From a checkpoint of a small transformer trained on Wikipedia.
Size: 12 layers, width 576, 6 heads of 96 (3 for keys and values), MLP 1152 SwiGLU, vocabulary 22195, 61.5M parameters.
Each number is 128 + 32 x the weight over its row's rms, rounded and kept within 0 to 255. Layers, rows and columns count from 0. Numbers have three digits each. The size before them is the row's rms in percent of the matrix's.

# up: layer 2 MLP up, 1152x576, rms 0.0214, rows 514-559, columns 192-287
# down: layer 2 MLP down (transposed), 1152x576, rms 0.018, rows 514-559, columns 192-287
# gate: layer 2 MLP gate, 1152x576, rms 0.0224, rows 515-560, columns 192-287
up514 091:144112137125111112143085129080137153155144148088130153190128134121145081123163101109177143173125136133214160029127153151084171112103157082117164159120111132151101122109122138087194148137128117091154090128147103138069080160127098101126150055156127124102123113130047118183108130145149134118
down514 096:143139125163166080159119093168155126113181113123125145146111095135095136135113122113131079140101170130140142135068147174135150146105101176118174148127216100136168102157151136094163123057130054141141165109131129137136117134085127095170147145099128151112080054154116090177172135093161124172
gate515 096:172139053165158093128150120133089169200111158151129113119118115153128045145126165098132142140193136105143131133156189155179122125134139123078118148113149142106117186092173142075111149164108126149141150197144156199172112132142123131137159097107063125064191147104118169078166153151138094130
up515 099:121122120163158119134128082132084122168164121087108082121171104137127101111131058111133134166119131146141162120166169125170180149136140127072110136114154159101132117111130124103159168164048144167120161152083185089142099189124057158123133089102083132133144176112161097079117138123138146122
down515 097:157098137139191108149196098164139179167102036110156106146189111156091170108132088113117157113194207108158137121144117150118154106112097116104141097075145143178090140074137162044116152206120134109148169113195143097162148171109101138100110118162121128073244045130086105068149080145136128120
gate516 096:164157108150076167144114181102113133110132189090179110167126110173175151170125093142123133154160110135114138149140173022101118093043123131143134125146106156202128145115104136109121141099147141177155173111137109110128142132155135085221174104163113121181134187142153112169129163080096105108
up516 102:178138194174135110116110167157151131114198126141107100136163129126113138147184150122127151080116096127129126122121154087089145113168128169069146196164124088159185132176132138112120144138097126139152160145162114127105129096151091095081087111120139102099193125122150118096145155142061069140
down516 104:141168173129133148182176077088138158115113109089099130166150138105137116155145127111138153070091083181172111141046131158148207103148174114137094169137171087084128139156112171122154111098140113137110140145098114165104088153099084214193129126130050139111118071088082058142108093158152113151
gate517 102:127095122174186096143087090146137099137127128143127140132174157124114175118120092120149175068135072120096184111126157100193100173117141148143138132135135140125182157108172146168116105152096113147079145151137138127083139088154103135122086148118120092093106087132140136117122150138148143167
up517 100:122147150165081074143121205121116132108091152123095120090088115125110125128096131063145133124091143159122101157164087124136142137106173115180173147175206143114088106114117105217060167122124112095141158060110090185133100128130135174105150134079125100164114112163099195151124126101076136129
down517 104:149190157059122168120176134112101165133142133144131113148163137117130101156064180135158147177098102142153078146094103128151086085173145163016162144181120116140152108118107113184150145157105160152126106108145144088150073132130140180114078054142147171209114156147181125100115081097103139094
gate518 103:149089101068081143116082150092144096149135153158107126159107074059155125132134122141168135173087107145189117117194135134137180125130082110133184135105130077088126127123097074094112134181118147113129119180145110084082101133195133144122092152113150153138196123097132070199094110163155121154
up518 099:173147136093102139164177149163095156111144189079147180131151096103154127195163122136175176121105153172146157112166082075098209092146119135148158121136164065096102119138136117152142118097112153083153136165081164091101138088136150092149130135107161057116170148126124140151121103111133129128
down518 097:142084161097158169153094098217102119167136139077109150099150155075109167240114096149126136108105076175095094145097086129116133123162216115176109171181142090103122073142117084104183135065060187081138137131075111065162110076109101101113126113140133141081169123171096111135108143086137131086
gate519 099:092100096104104114059187195150130091096139173169104119150164106100163157147144176133117141096101161187160186132134098136157218132115086133153118120177148081083158171159154161089144184199099085142154110072075150131150099162116121121090164175149189098156146167057137061105142116139102146102
up519 098:140094159166126170152191117207169140124156121071075150123127144096163160148101095146111138104145133178130089076113158155124030156111109109162132157142145133153118116108125087142087064134173133091114152153174099090109131082118181141134151136099118130122115087154112107197119170135152102165
down519 098:080111089121151107164095093114150128128129113157123139109120159142158089121175147105057146066103081068122120136125149036092104145127122126099103139112139160182124128111131148123139155175183170092174132141090158109122105124162134205182119072142155130113125105112060205107197094094133139189
gate520 101:118111059134151132106122145098139143160136136170187096135147131143173089173136069144106129081161100155084111155147109093132150164177178127139159083103197071183133127109111121122144131147097134100159168181145144153152132140146121134165167099092147175160126120128130119149125097181074089150
up520 099:157095138143153096129154087093095116085157137168161125144136114133148160156102074152142109111170119125132133114185094167122100142146129144117082106144147044146149148128153143113113189172146139143149130108117200116161131087145162149179148149165117147156119133213131111131130100126062103141
down520 100:185136108103084089097136085107158148100156129148162132111091074116178116188089130188089127164106105080120125119136077163171084098107167177127116126108179082131165166123088132137067071123154112119098135222132121163157080103135180131124148130150129136123160117088136180122070135131099111075
gate521 099:088130213125161107136113083101155099157097128141112187088098101136145225130133147096163185161078138123163143125197135098103092152123169057092085105120102117158135104099174154115159127159088098125138099172142108144145177114190141105144051128102098137108151144111115108086096133129200155141
up521 101:165134112150148083171109115215125149100111096151122148117091118084171128164156161125142060145086182163118143059132130138101190117122148097129130093133122132161183205086138131103069119127104110136080143109139107112082154181102113118108104116088085126108090154100153167135085185096068152100
down521 103:129194149181190078118168140109173159123111152166144092149186145101101162154082183082157110092161148080111159087143146131120121086192116150154135141071178185242137144142148113108070088122088071145049159114104136071085135170115114097075128158054123119172115140090118172114094154148148154131
gate522 108:079177146129081087161131142135113135145140103135152059142129072153167109180115182141137110061126135160116123097062132074088058095119070119068168126129095072139090107125111111124185137125192170093113151110186122079097104176169116117068118150156143119178163152114133169152142126159124128119
up522 099:129149113125067164061086111126123104126134134113135109133167105123098137096153192138168085113112140136156128115121207138177117135141145145162096061120172129108175097166147103100075088136128086095138161167117134124118080115115083119079115058171117116081103107145148115130164110150134093173
down522 103:126154074153186111122160168126115111152107098132138089147120065126128132110053119129138146112124135146110124144093125160103126099121127116150157128136100110106158116118105157108119159118108109186102096118123146177072128155106119091126151132101132138137150176095141198116124194153048163095
gate523 102:069130090088133147087154175113137129130155104101113107135090111082106094106117165148119051113149135120135106082095221128083068112130212126116143117120150137152135116141145199150162084108120154109116204120122098180162108136136136162126111102103170157157078132140147137117050095155133124160
up523 101:129129135134159168112107164114090092146162204091094093111102101115107165120084074076148159102140134112192151102103210156156150190159124121159107105061118149090115144167105169173134104122138138082138119104184140147166099147104068170138094126083088165105156102108163144088171094104136129133
down523 104:149144125096176075142089120147164112129081134062178178187093093105149096149164082102201116147157176151144122131110141115148059081196129127125107158121113166156133099035156124108195134171108127131156105167109159123114160094091140137124138092162210138183106082130136122165164100158109127130
gate524 097:125179070148119092148199121116162149135127172115025123172111073125138134110139152117172124087154122132192069084223155095109118152100172136139094186134160102101152128156131096131119182208169139151113193178111118098098112138133132128120164110177112154147177110092073123145140095154160078154
up524 101:144130084162103178118185116120083125106093103134139175084121167079115128131136145169125093056130145106070207134091151142200086181130130163174180168112122164121101155113144105120229106154202126166081186170137126133125113119129154122121112100098093180155141139146147156115106182131108102114
down524 100:147097130160155115129151159092174147166106079122027116139070179090120149104133127058138101128099125107101092060174105116110176111102158148149118162170131061090166126152131125224110104147142116178123154182130089128064157150167135088133105091170103119147112133142085138142123159162152129130
gate525 101:116114146135076094182098137188124158101181113123142119197106115123139151125148189075158095109086134168162135095109185158189151161112073150112146129164089114147132162134152140088096104122087202121160108069057064149135118150075145105155134167144108110133086153128134097118060089122093083128
up525 101:043163149129175126136134123110132065104147190167117129103174130162104181101101100197146176106164093058183086124170117114111161181141168153134143127094146149093216131142115127119178172089163112114138113144128180167113116110148131128169157125105149099118198134125093159141192104118104113137
down525 104:167121178106107139164138074178105142134126118089063108154066159099172086123139158110185101152054153158111114132097148096116139134087122118108113156114105124146089116139159116103147107131105099162116122115117121149121207111074156129135114109135100142179067107126141111102098118136100093116
gate526 101:081116087175106146135220125108162066129135032109079166175111129176164109158106113122112117099148102135156166188149141116126144137135127108133142135132182099078153135092104156143127108121086188182104148127146115092155121178182125161185091144118175167110146132121174120149104066128091094139
up526 097:104190128117085112169096117097115158092173187110155065124105135147127132085144158159111161124155162134146092109124164131147099178097178137140092091156098131144140071157099104127149196157189067124144088081074121171156172168134181104090200127134165101180170163089109254126169081084139113139
down526 095:161046155122145119104113180096148040092146143142143103108116071118105127145148075132138182107190117097109131090062109159125127167148132073118157153111135133109115182114112164142124098077170125100142157118149137118125109130107173155073120185120117162178121165154102087165073138110093154111
gate527 102:125161164180150169111148107113127150123078121105125133147062122144175142176110091073116116166100120090150145169161092132140146147118173129136150119068061117166150110161210097146200165093167128138195133156144139128153097151127090087147129165123130174118166141165125147133088068152098160135
up527 104:149105153156166092127098098139113186174069080104158130135138141062134108131110123099154119153168149123119084122119075145126135072112142116159148114115121105127124138128167132109158054104138119172129104158096162127154168122079096060229174196120098215112066141115093185135108081098083191079
down527 100:063151092116124181117084109119125097173114106137132163140155147158095163120147115166169105109163170132141121119127161086069113088125130113136130121138141128158108128112139106120136127142093138151144102123103078105097121091116090090107115116154137102108153140122150196179161051102130120140
gate528 096:137124114117152111066083152137130114128108074111100167131065105120148104094056111186154084102111141170085115174126080201142169097146053122150112161117072114167090121142126110111126098145065071132045132170113154129150202111126132199110150162050107125122154106149114119168117182153104143126
up528 099:170069120137192145126114148115110080103138137116134140156138124157124084156167120088133101140184141139168242120126117149136176134126147093072163127111145160104095162154168138153156106111195148138166117115133132146151113141115127077190093123185126134074149110141052173098084120145179099137
down528 101:228110126136159176102094087091103095108097076137151095160126156135073147107124158137094080147145137106112152094141134147110122103102146139113072115097107195082132104206111113118127100174160096157129102132191131120143125085159128105150095129099136127121096178146105181109099099140127145138
gate529 101:106124162132155156112207138124149058107152134120125120150192105149145129138145074125150140129134166147131121146148091159119084077118111118109191095097158162104161125168147128130095107122087081097149218124131096097132130103143088126156184145118112092118102137147158092183111147140162136120
up529 099:131141091096134100088150124132126078083141075155142120145116083162111091121141157135210169093181146183155182153131132103170135126082162081115142096163147106082091130148091126115145142117021144103147067117125167101115133103135092137090139144135084094121097192117135112150174150093141146165
down529 101:112081130161136171152073117133164178167122086087139122170116061163105148068095101058191143121127168095175117120103121136124142060073118100123125143170137096137120115065143137124125137161132125150184158108083161150074149084139139130100121101137077119115136096112111101078168079099121159183
gate530 092:112101064107168177117114070149137136125160124130106198119124148080150090112092113150133065111111195116128191071134138088083186196094176158115106127059161111144132091098090132098088101203147141131107103125141163076162069089087160071101169102094145118171143158132173166109122123147132082133
up530 094:108157172110107067109127115105081184136129040132132111110156118224109134121099164151125134065173125142153092099045171137175127127165112092116114100139156125154117136113127110114156142142113114168144086154101039136070088143162137146127132186163136128182087148187154159128188161170134106129
down530 090:150135091144054152106116166088163083100100088106120128083124128099121112169080090116119112140065117108059197135153118148099150160158085110146166164077133157123175110135121127101109105075152105155126176154171114119133095123081141090087179178050116148114159195095129159135110124150165151153
gate531 106:140126079169121103039156112179204203166118101164123129138094116146167140135106116173147163145231119103145126095124135140149126126079158072149153160107109141113137216125136145173149112140085052168152152215139182101122030152133154131131179152134117062095188163052177128122135145104124121147
up531 093:118116076190139097068076082176151167097126142118169120077140133116104170119151070135109148127105098109107129130172181138131157144169158122131122086101099139096117149140143086121120104108127150146126169176150114182110062159129145089160077120136109070077138117114143067070149154118125068089
down531 095:132109142188162097129152070117092103119183108150176137144164151166122146109176127121140139073079089146108087173108094134078149144106110174148120103136078082130094103111155164141105074094142102118118136077173128109147148114117099163102068113093179109092163113136151145170132079168138142140
gate532 101:127090122114114141074086118070163157123190146099114116123056111124161093102180152113158135091173102133116173138088080143128090166190102123116136128190143149132119192132109151128097134128167113138196138092059094152132142077173130083090153101182125119142117140127165119119202101184158095123
up532 101:151128101117108154078175193106136107129175110144085067128156106130135086081172138209170092149085127111119121193158158137140135129143089129159050109151169142149121173164113094124140170176131115091122121114147127157053118119154182131126140146089148123077068133094139124149141173182089084194
down532 102:134174144148093141125141120070106116091151096069110152148144134124154145143099137114149169138160102158135055155128122119151088180123065136131114093063162101162194226098055165132145144137075130184143121158083175129132194066107149143104158129072140161160093178144104105143109144123140143104
gate533 100:164160115086107132136127164105082077167085094159170091116139157127122149168088103117080145079166122117200132133154128168142134118116108115146118150197128151127165161107090161181087178140103056095140108105153089131153132114127107119127156166065122111087145060176119118136147120101111182105
up533 099:093169075118128148097097126121136123102076125170135110120158098182105190154125121128125147058111145111136114183083211142121117135135105166114131120148108173128102103209153138108076130127065119134107106140107091093102125091116183148107139092096161075060108114065100095132197106061153110130
down533 102:096160084149090155123067113166133139130155179164140114132126077128125075156148166154153110152144157114139192108079184110089153108098097147116113126056120077070083087172140136157094092166109170163096108132122103157169166157104122113122081146151144138112155130042180066201174165104105176188
gate534 103:094094108142121124180169122120113125169161136133090099128128125099135126124119114071129129144115154109099164182085116092148145145177157123167171095111126108118144143155088078118101169158115165174121166179109160121134179095160118115064106104091130163092137110101153132163094113105081190141
up534 102:114105157119103172164089124158153157127110144110111150079127138135067145132095118132089113157172117126145121113095092118153107047141166091187175130108125138134103134172179117126135147124152159095101111152117174153156161139109086154155100092132111098116169093173093124156132149075135144099
down534 101:180097150144111101120148108161114108177167096098065101142065148122117126160165087169117158104131137076090168141103141094114091139133177117131065133140175093146103157096134124135061139139163124139197106121113154170087124115073131146080064122191137092144148155093115135139162146139073136109
gate535 100:155106094099156104133131133109183107084142111132174093138087128110105101143095128104181129146145096139091152120153077121019154129175084123178125132162163085154129159107131170140123224143109127120127072108128166110164127073152121171147113122178099122080106147183078157108111121115110126114
up535 101:096169118096135179092115137098146121076166099079162088099117123161160069118108141055178138091100183098136174132087137188116140131114086145144148113083090118150125188100121180152124114111174124112141073100094123142147161147137143104110149066159091131219142106171164090152108105092146185111
down535 101:083065160080073157112139101114169107197124122121132117115115137129145128091109126176112162090136114123114167117164078173084168089121044058132084118145090110150149129134154173121077120089156142072140140140119153085136132110152119119116099183119091078116088161151123107151141129104151183093
gate536 099:110118095113121103112155139164130107134159128185127150149109085152132094129130089131093133105157147116112159171121157156150118153157157175144129119109124134153140165133129110116168147137085079110122119125189128133089030085098130083145142136094089078074078110099140097161163134080156052136
up536 101:139171185096121153097110158140117171048116114146150119118115134168130138079142119097088161111204074159129124139143100092152125139123140092102088095138169159095130084106148162185108158098116141096185189128103144166169105134130104177134149185146109121116227079107097096138109135224143121137
down536 099:165083135126116119125121118146107161159103124101133104107097072082100109149101174059169171147127159154081140145093085207119160150131126097104160108155093157144145145114108084121096137133163128140161129119156191169159120107167200082080118149119082092127093150115084174164137109086152106058
gate537 102:131100133148117172140136163086121105114143162123153086118145103137094132164077158117152187118161094098086137115118111135165093114124123160103140086158125138092144136156136082134131095130119143084139143112112155167161108149146170121117100135143128076132138149205123121154126054097154111152
up537 101:106109171143068128170118192113085125088108095145107153134103166116155163143116088091116143169133168171169130131138190168158130079153084167178125139132137107083167082178121214151125120128150128077143089134116145103156121139117129118147097080075118168168085082146105148108185097116163083066
down537 103:091109156118054166086156134124091117112189116104194199121124092125137161157142121135117157112145137146132130147143139097107133147103081138097151047153094138168113185119137135105143139137120072132127130126116109141132134126083094058157115159099148135118135145152063108138153078109149135134
gate538 102:108120121115103096116077096160151106160164146114182112102119154111147095166105127143162186093140115116103203127179178188134100128149155131095082133154115112101169108134097138177173149111088048104092162204086122097135165160127094138107155169099110109148145138125111099149146172090125145132
up538 104:130134152119180101189125164154155091188150116136156154165075159132141185106084111100110129153119116147050130161110135165076133168178103131085115124102135219154168078082133146152081106115146130148127153102087160081098104121145157092131087113122139143154178129152150156142175116134121125099
down538 104:179131137152124147118106163164088174134179108194112182160067126135153189170116116166106091202117128189108147175122164111143089118068134140130146096159135146096147114127119134162153132171090153127148094087139137087134149127122153119096108152140155170189195162114181136098130128165129209103
gate539 104:118158112121150160126078111123075082098071111122125166167111101048132124095127129142120160078152148076111111155162142123126153142102111124110103183126157162196079075101095135121089137136157131163117113102127140072162101121168180120094175076172105167161129142136102097095140178062120139163
up539 103:137082123123125129131111085148114123097103102107161087133119135132164153165146117189068101185189133123100143160120133127131164143086111132130156122141116134101100112121131147126147096150169152136159125118131095132146134098157167125096189117164151075196080180122127202131150173106173125123
down539 108:091199189157175093152182124135135140115164121088137107166110154126171127133115193088135103152128168093126134198137129188179168127079110111151150060173143080148099138125153178083127124080091117188136110105122159164128114103091109114067183124182106113123102149139198139125116096190103123190
gate540 097:068150143155096114116112115163127113063145120127164153066135173148116162154125163135133081136142127144098102130165147171134143138097172152121133149124126135151184081119114131170135105075141159087116102121154124118152147182188162135118188186095096105128095124059136143143122100143094149139
up540 102:146175159079106133119125142120087077135135059114049116152123144104189123122134198150164151067119127102122154086148126162112080146179100114109182145173155160159157128091140143162106144146148155155183104141125115183125124124094094146119144115133133079071166152131123087152195150139126086116
down540 089:094087115187134118105132104091075090155087110095147122148124114143143116102176146104115122087119126099190152148085165175126113153171166082133111141135153113152176170156177101131139117192121040111171199106111147097052137090104103168204109054089154102176146107155062139137127175128198128122
gate541 100:095107124120162173167123103094123187143152169103096143126173173102124056083087113108198083131144122153121118078070117177089172148148071146126146163178096125115142104128127142160141124110138134181074144121071160101131128101139168156129134091152116196175138124170065151120166160101084108152
up541 101:098176119096043086136152095129050113148118086149133065103146164162120166085142121108124146089120193129166107146103079128110091162137129063077136111112143159132114124144112155113152145093122132159142162096122062183098107130064087145108130101114098086194224134089195132120061112168183087142
down541 103:106182158138114146155124126162092133186107110137133094072131113138156063076111103098138066156107202051162184158112118169143063168146166126128125084091138124138105156100163169091219148117064128164131105099107143131114095176146077112182184109140089191207169077156156158147102120169128116135
gate542 100:124164048111200127104098145146109151149123170174123169128140151168126124078102128090113059121102178120176162173119145145142142085110123071123164091080197118121130134163133083172131133156071106196107169128122181085184107136112084088121124187170151180124209093091136113108155167118112137170
up542 103:142178118056116104131142104092127095059139128121106114152121139111142127149228099114074109131086146120089120111150125105131069150123174152142133114128116140135122093105072124156121120174086149115095089134164142130196157102117124150090159160151129140135110109143114089133115122187128099073
down542 100:122139134165130121170172108135128127189150163122168194149114114147196150113203106076177154172101106094153108123129165124197129129121123093188150169155111116127171109103071145127131140143172094122147078164082100116195143112175210145075088174112096118104102114136074137144161189115078121131
gate543 099:083139154175178130145170088122102221144060134107114115150104093118110191115138109114138111129170105111128145148111184094218146090163070178084141115171163145206128144191142221140141141170099116147125160098088184139147102107142083152113178120103139156144139170113123121161137114109140109149
up543 101:144108117006105090092096171180161126106206128094123191099181094165139091167143118137144207083127168122061149087097146141126099185119153174061194184154106076106102128133072146100118134153123190133125154119153078126134154137123132099119143117131152097105151153107118131152074113133115149142
down543 099:184108160136108148124160159169098108132110082156121078148107115133140136129137141141071147102169117108111187107132126096125123146154167136125089162172145145126112110114134109129175094137097138074097127113123124121165180174099158161148176129110111091140095077097161164100091054101153108152
gate544 093:129086136102159170176119158080056090160111124137171094138117157141105148120150155093131142105112158091088170144139138131182098152088162090124122151190130160149109144129134154128135102176144080183115169204169127096116087154089122106118136100166125142103187090175068095174113114086114107089
up544 095:132081088075132106099093078155078146106112122125153152126144099142147147133120077163179098126142143126158127118126074111135106187151148137144121173164157151118150108151165112063126183128187109047172111180100132164107072079123136128177163165120121154149178088169145081112096162197143117148
down544 097:123092107118082119126078172133073134132158158135139144123161085139158100113146131129164102152163113125124099055170122127160144134093165115161111117161167186078193160166159128111137085116114101125135152178101115151097121103101164087108145116122122149118096087160085106177121174205104117133
gate545 100:134132173172109139094155130107146149157100140158130126173149126115153086151118077142123185101109139116190101084135124103132064107133099087103098047122138157174186150147135143176190163139113110148109160167150127092079113105109171138128129138127159135124071070124087075075172101142108130163
up545 102:067131124096102123136146103096191134112126117165148115112138084121036117164177186170062121093136074066111079106125165153123171141110071122121086152187106137122168119148089098158144125136104122144148091118130103131120147084081180091122156124112109084160118109109126126123132137085058091182
down545 105:143146196141138145177108069180142143181133157084138092117099087147038106121090163131126156082161115125101140122092089099126206072109101128166136089117155123122077093165082169100110151106149122111143141138096088123191114141141100085150153107142040117185133182146097170086161162100119154120
gate546 105:078118142120172154215172133141116103154092147104131158129125110201131165199204101104148143102162169090131090063149103073120215129103140055136095185170183085174064107137125093121180105185202083128104104107092180091109117146132145083126104137163126138073176073148130131156125125169141086131
up546 099:166148151103141108133100188165114193119124125091106034172155104178158114162136127077151084099155137141202068115111107094096124108149111215084137132145135088138156103132148135114123106111114130101127189158158133100139058138161124108187139148123229160154152125082117149124107145171144146131
down546 106:109094121120137145139120136100078142118084122174142182122106150108118096047095181196091165114129067132075165147035131105139138179100123086133104140132108181148100107158109109115120169078119160137046135085164111126106147157126158112091148122089083074129140112110206139154163086105160117150
gate547 096:109117124137077122120145090061130125143125070098144121165104059131160112107134149178157119132085098111178126067142124118075114128154089130153192182108131154181114119146124109117163130153072124121115146122123091118093111164087154141137168121077185145069165090112174121127155175062085135124
up547 100:205129079166142117155141125163165160143104172125131092126130145132179114112076111114143170108099168174061131130156100157171088165143106136155191132148069113121133136126109118114092122139127155106087145144096075146174135140085092162119139158128112088153098136121092077192117103111141167135
down547 099:109084121170117094099129080160111119165127155124178112139156097144091117122098136114147188166106134108109154120111119172131107121092131125063123126139159173104123153190101178109100130129140097135146130143117137166111096123203109113151148137118153141129159137047130198141169058115062086141
gate548 103:094163177080140167080093121098156137142093067095158155123103119091091113112131142117096093112223151085128140125099139127096145101120113134111114180126128164102157164148130117134128103116155132123119129135095146115166078181104188134112152137067159154136129120130096112163131205131141139116
up548 102:125148098101117153082120164187088142166112184124144129110107093107127154079072116163139178131127144144058172116152106144071184152172171164116063092107124122060109115149085066140064155172143118146126150123147149116121187167135103127129151155153107074140097148104147108099169054152153175160
down548 103:122110086118072128162142101157089150106087141112209158146107096104114127123064129127146157072146127162070160186119123186103126069106140163114123141090182091115142122157050060113154186117112137095114125148168133186103133179136156129126104111160115187148125127101144092105140098083188168107
gate549 103:127180140125144066133159120097103115098103165146157182094103128118117150131118094081093151149114182113105061132127123106140105116178130122091138154144108137158090129164077180145122169155145084142177124133058159110141159089095104121153148104128158044171164178150108116065079148140204099129
up549 101:160147121063107136133103081121136171149131192159087109155163112125097170106148099112131113115098116136171170101142172135164091072100127186165126163130218166063157120090145077106080158143171131102110109106161147150100116132169156151141105147107080091080117075101136165105070120207129162202
down549 102:155139127098136103143096139093165105113131138175125156128120202150149204099103064102116147150140129121117144158080172140171097131087201146173167180141096193101089203091222107135135122132155126116143067115121148143129069098135122098119144106076063126126177096183085107111168190138119145113
gate550 095:096087097109100102116155112125110113160144143174158156193140151122154183171184133130222134139179161156120097162144144089149179074124116152157133161164113152167108137151105062128151171109138122103150143140092134071161139092115096092031120137147106150109177148098143120136166100139124119168
up550 096:129108092136098031167114114118137207130147125140073165146114122161146154092119058173101162072083106155180133131083133138094123113213166147100135206117130171101068123142075166214140137161188143131078097141163183134149133155097119112119132093042137106107165141161117141050128126158137118144
down550 099:144101107144137173165139113103122092085174128163103131083152136145106099137162155124143093138136124113115142100114186156110130203133128119129080084138135146118082185109132100188123085149142133117128146107148159084103161135144224117105115204128174142115160160104094154152178122128140105098
gate551 097:152158142155152100110114076126057125140104077160133107160094148137133126097101133135125118143189099114172121144145155142121118040084053135125088108106122174095150096123111190135114133168148099185092083101101122153130115099150169144158135138093086141183111091119124122127109133162119153164
up551 098:177213107101099122098145109099153100158114073113173151153130181151148103150122090146104107144104156172129182105086091090083170081111146135130097157107119139074116128135047145130161093163119178146120111139106143120134130138114141140104119138114102121154127141129155134169109195150141143033
down551 100:132145158121143178139120083101127107141065112106089113090160161136135087089137117157147154128078115160168126164104107111167104118169157129097087089134102187114124080123155116124096135132131146117121104086132114189051116116147111132130091044076079202146170148149054111105128174169165133145
gate552 096:144113095176128122107084137118158146141175168120120140140089134106113136116120135111077120091139095131179130138111161101123168134089128097115127102086139154157091147083072122082162148126188112158099148075147130092121101165131149115050128087144176145106099128161112099140139137119135175135
up552 096:077167108124110166077145177195129176101167112095091080113170105151107125098105129122170126098143137127070155119129135102141109084113150160179163157104081047089139144118138119147157180128106135111120180128154131191082137054196113100157198078125133157183089160079138097133061130144149119172
down552 099:074181129172161142123177141130093189076161091108111095123153124207104141138074131154130134091122091153062153107096144157155125173122152115150100117124074111142101187150155113151136169165152058160115136110118136133121177129168161174095124096104117089136151147191142112100088127114160097132
gate553 099:122091116106104144150196092124147128131095129109126081181152109138151172118172136131190104137123122087130138107097183113139108165105136115152115097163107056173117156123136118089133089138073083165139114107122117085105096156169122128165126182123198111113133169131111153132096125172122129142
up553 102:119080116136090098168143186103099104082152130169163134130120133111078204131115142144132109109131128134129138103130161102124123143143125155091110116187127111048163171148115168100114142068139082131045149221114151123128155089105112066117091105147111124155136186175142168100097110143106097061
down553 103:172058092125145129120123090225205143169142161121180097120140099072184151099183118122165138119133141090164140124096104135174160113077119107113153073142113102163113087095136131118168178139107132158047119114125125110083096094132147189118167087102151087161124165167092138190155044152124119155
gate554 100:105106112145162110145112101126095137162155162167107145121135060110138132100103090135187161150128094161134141135124169136116108133151166151121104134149119089124115133149119101110119142135126045127136093136179123122103121119207085107125148101088148137151197065139123118089140153185150145132
up554 100:169187112154091116151173105146138083147152144174136169164113120157141122102124130097114120129099115125057115125126129126143136113091160072135105111120178174165114100125026141136143151088061184123151137086163085082139075122138116155117105147152076095076168130060185144141101108126138195116
down554 097:083173100175098104103167110195086080117137133139155181117156161171096182152170141079104155175114126129099167111117183098110250124172103082092136142158065145136159170120111130112122162125141076094186104112127125097124099146123157160114134170151165099146136106144143165173131130075135102159
gate555 105:141126147178147150117111079111167133130141130100148062128163087096127112181130110197094134140128107124093117107145160100100124102134111095099081134149086145150117116130172080153128124106108080149191135138168026102097103187117165115153129113138096159117169128105140118165121110146157139183
up555 104:090191166058127084081104141108133107108134100123229138143060165139150201129134127126111151104174124113154101121096097160122132143127148143171116120111153152105128081107141186146181116099106094140117121063096164112150143125122166112121136125116183069140121138140141161122096137124148109120
down555 104:131152105140107135131141149090143080162108141115150087081093107157133078132069105152084127102088107144134091126107054130112154130118068118137117150174097069136058170133192188176141146155079191139118127135129078130102093106115140116130190154130148140100128136158061091166129138094108126135
gate556 097:083124154164112101148154135123160117161097140132135095162147131139094154124154181122086183102139137131107182112164164154173092131089189091111092100143120156078076148105122156150089152131118129108069159122123148073143129154112152144161083193127153083153176118160082124160123173111097098102
up556 097:054110170143163163109088106172168101119075141096185074166230158069097103122161129109078180048128162129165161114142152125145120099105137128101157111137118140122046152177119147137138120109135151149101126103143137126044135074081130105162107113135126125212118130097155146146115148127109156103
down556 097:101154125174088121146138074112177114090108197129190083112104123141135164113118151135120076114166132123093095113078068123132139083117070180159169142137183174158120177148126150180098131085166098128165127162095110085090107136085087140171140111145105146193013110117151170141091140096111153121
gate557 094:141079095154108110121124079152143179118131034171141072140123055112110158179105136088116114094145142156162102158074135157166117106131105126059117104086115154181143110085145057151137096193150085156133135124154124129137097067075124148114117144096070131107100185133120175075144117117102080153
up557 101:131109126129150179033034090092118083169118115134165113071128148157139125148095110106146088105119184175135114172142135134129149108125070129182143141111200143133153112155139116123165133163124120178091178158108092127148125163131121082108133112103142119134147095139104166094120099146140128134
down557 103:176019141174125140132136114153132109133102086135105121192156089163106180085106092110113120134104129106131115115110085147083187179143036098118112106144111145152112101112128134105101179092103127168095164105123175121155154130111111155097143170133185102103146146097106108091168118126160126113
gate558 105:141106137196168159112086179104142097093140167141156075136175128151153124097166197096127141175130193127116173131141158155156122145124155100114121084089163138130118153107121162150112178077127102140128118132133102111135122134098133101129086100144170124155173112096169121150162124093147147137
up558 100:148160137182200111164098158121115126113153158115120172161182142156087149111049130123147156107197111179137155150147136178114102138097180181128114160138110096080103139106107152142091144140115159110115129126146093138130115102092160094101133132136153108117110152181176103135090162124124084151
down558 094:113084134105108146204092142175118179159125095145111026114138138067121137108165130133145085113144106099162034130108094095081081149138117102147123140155151106097136143175110069135121162144119109139119132153077147189082108144087133150114135166114108114122110138125105124157150088146115106116
gate559 094:097140096149144139071148116088097174115195090131168167118164135097129173154127121093184182061153167118179129118188126061095143112145185120100098105081111106171153109106054147163157154138133127136131090152112154152089182100116078089122130130141136158127109157140107141132151105107088158117
up559 099:126063120143116095129145155137115129149071164139049101153066168146148075115194095173124146157104159119113140123092142128125099150124139169114118131140136109155137127161151096109098088157066119096104158083189103123121051149127157164140068143145137090122118054075084157134091120124103108117
down559 090:123090114140121157131124156115122124149079185121119139190073143145120116131150096144101128217123174081064115156057112157064126156101164168113164132102137083144107113132126093134107109112126079105065146078149087114154067107163135104061117119139073118113156119160098121074160155132235126102
gate560 094:145180083171105142180119171181129097191108158117117171141120136167082154173131164079147110155085152160092094169098110185099141134116126079104211218108071170174090114163179104156149121115154140175147126105135154131068162138188156163190080102098142110143061114161059145091126176143141161096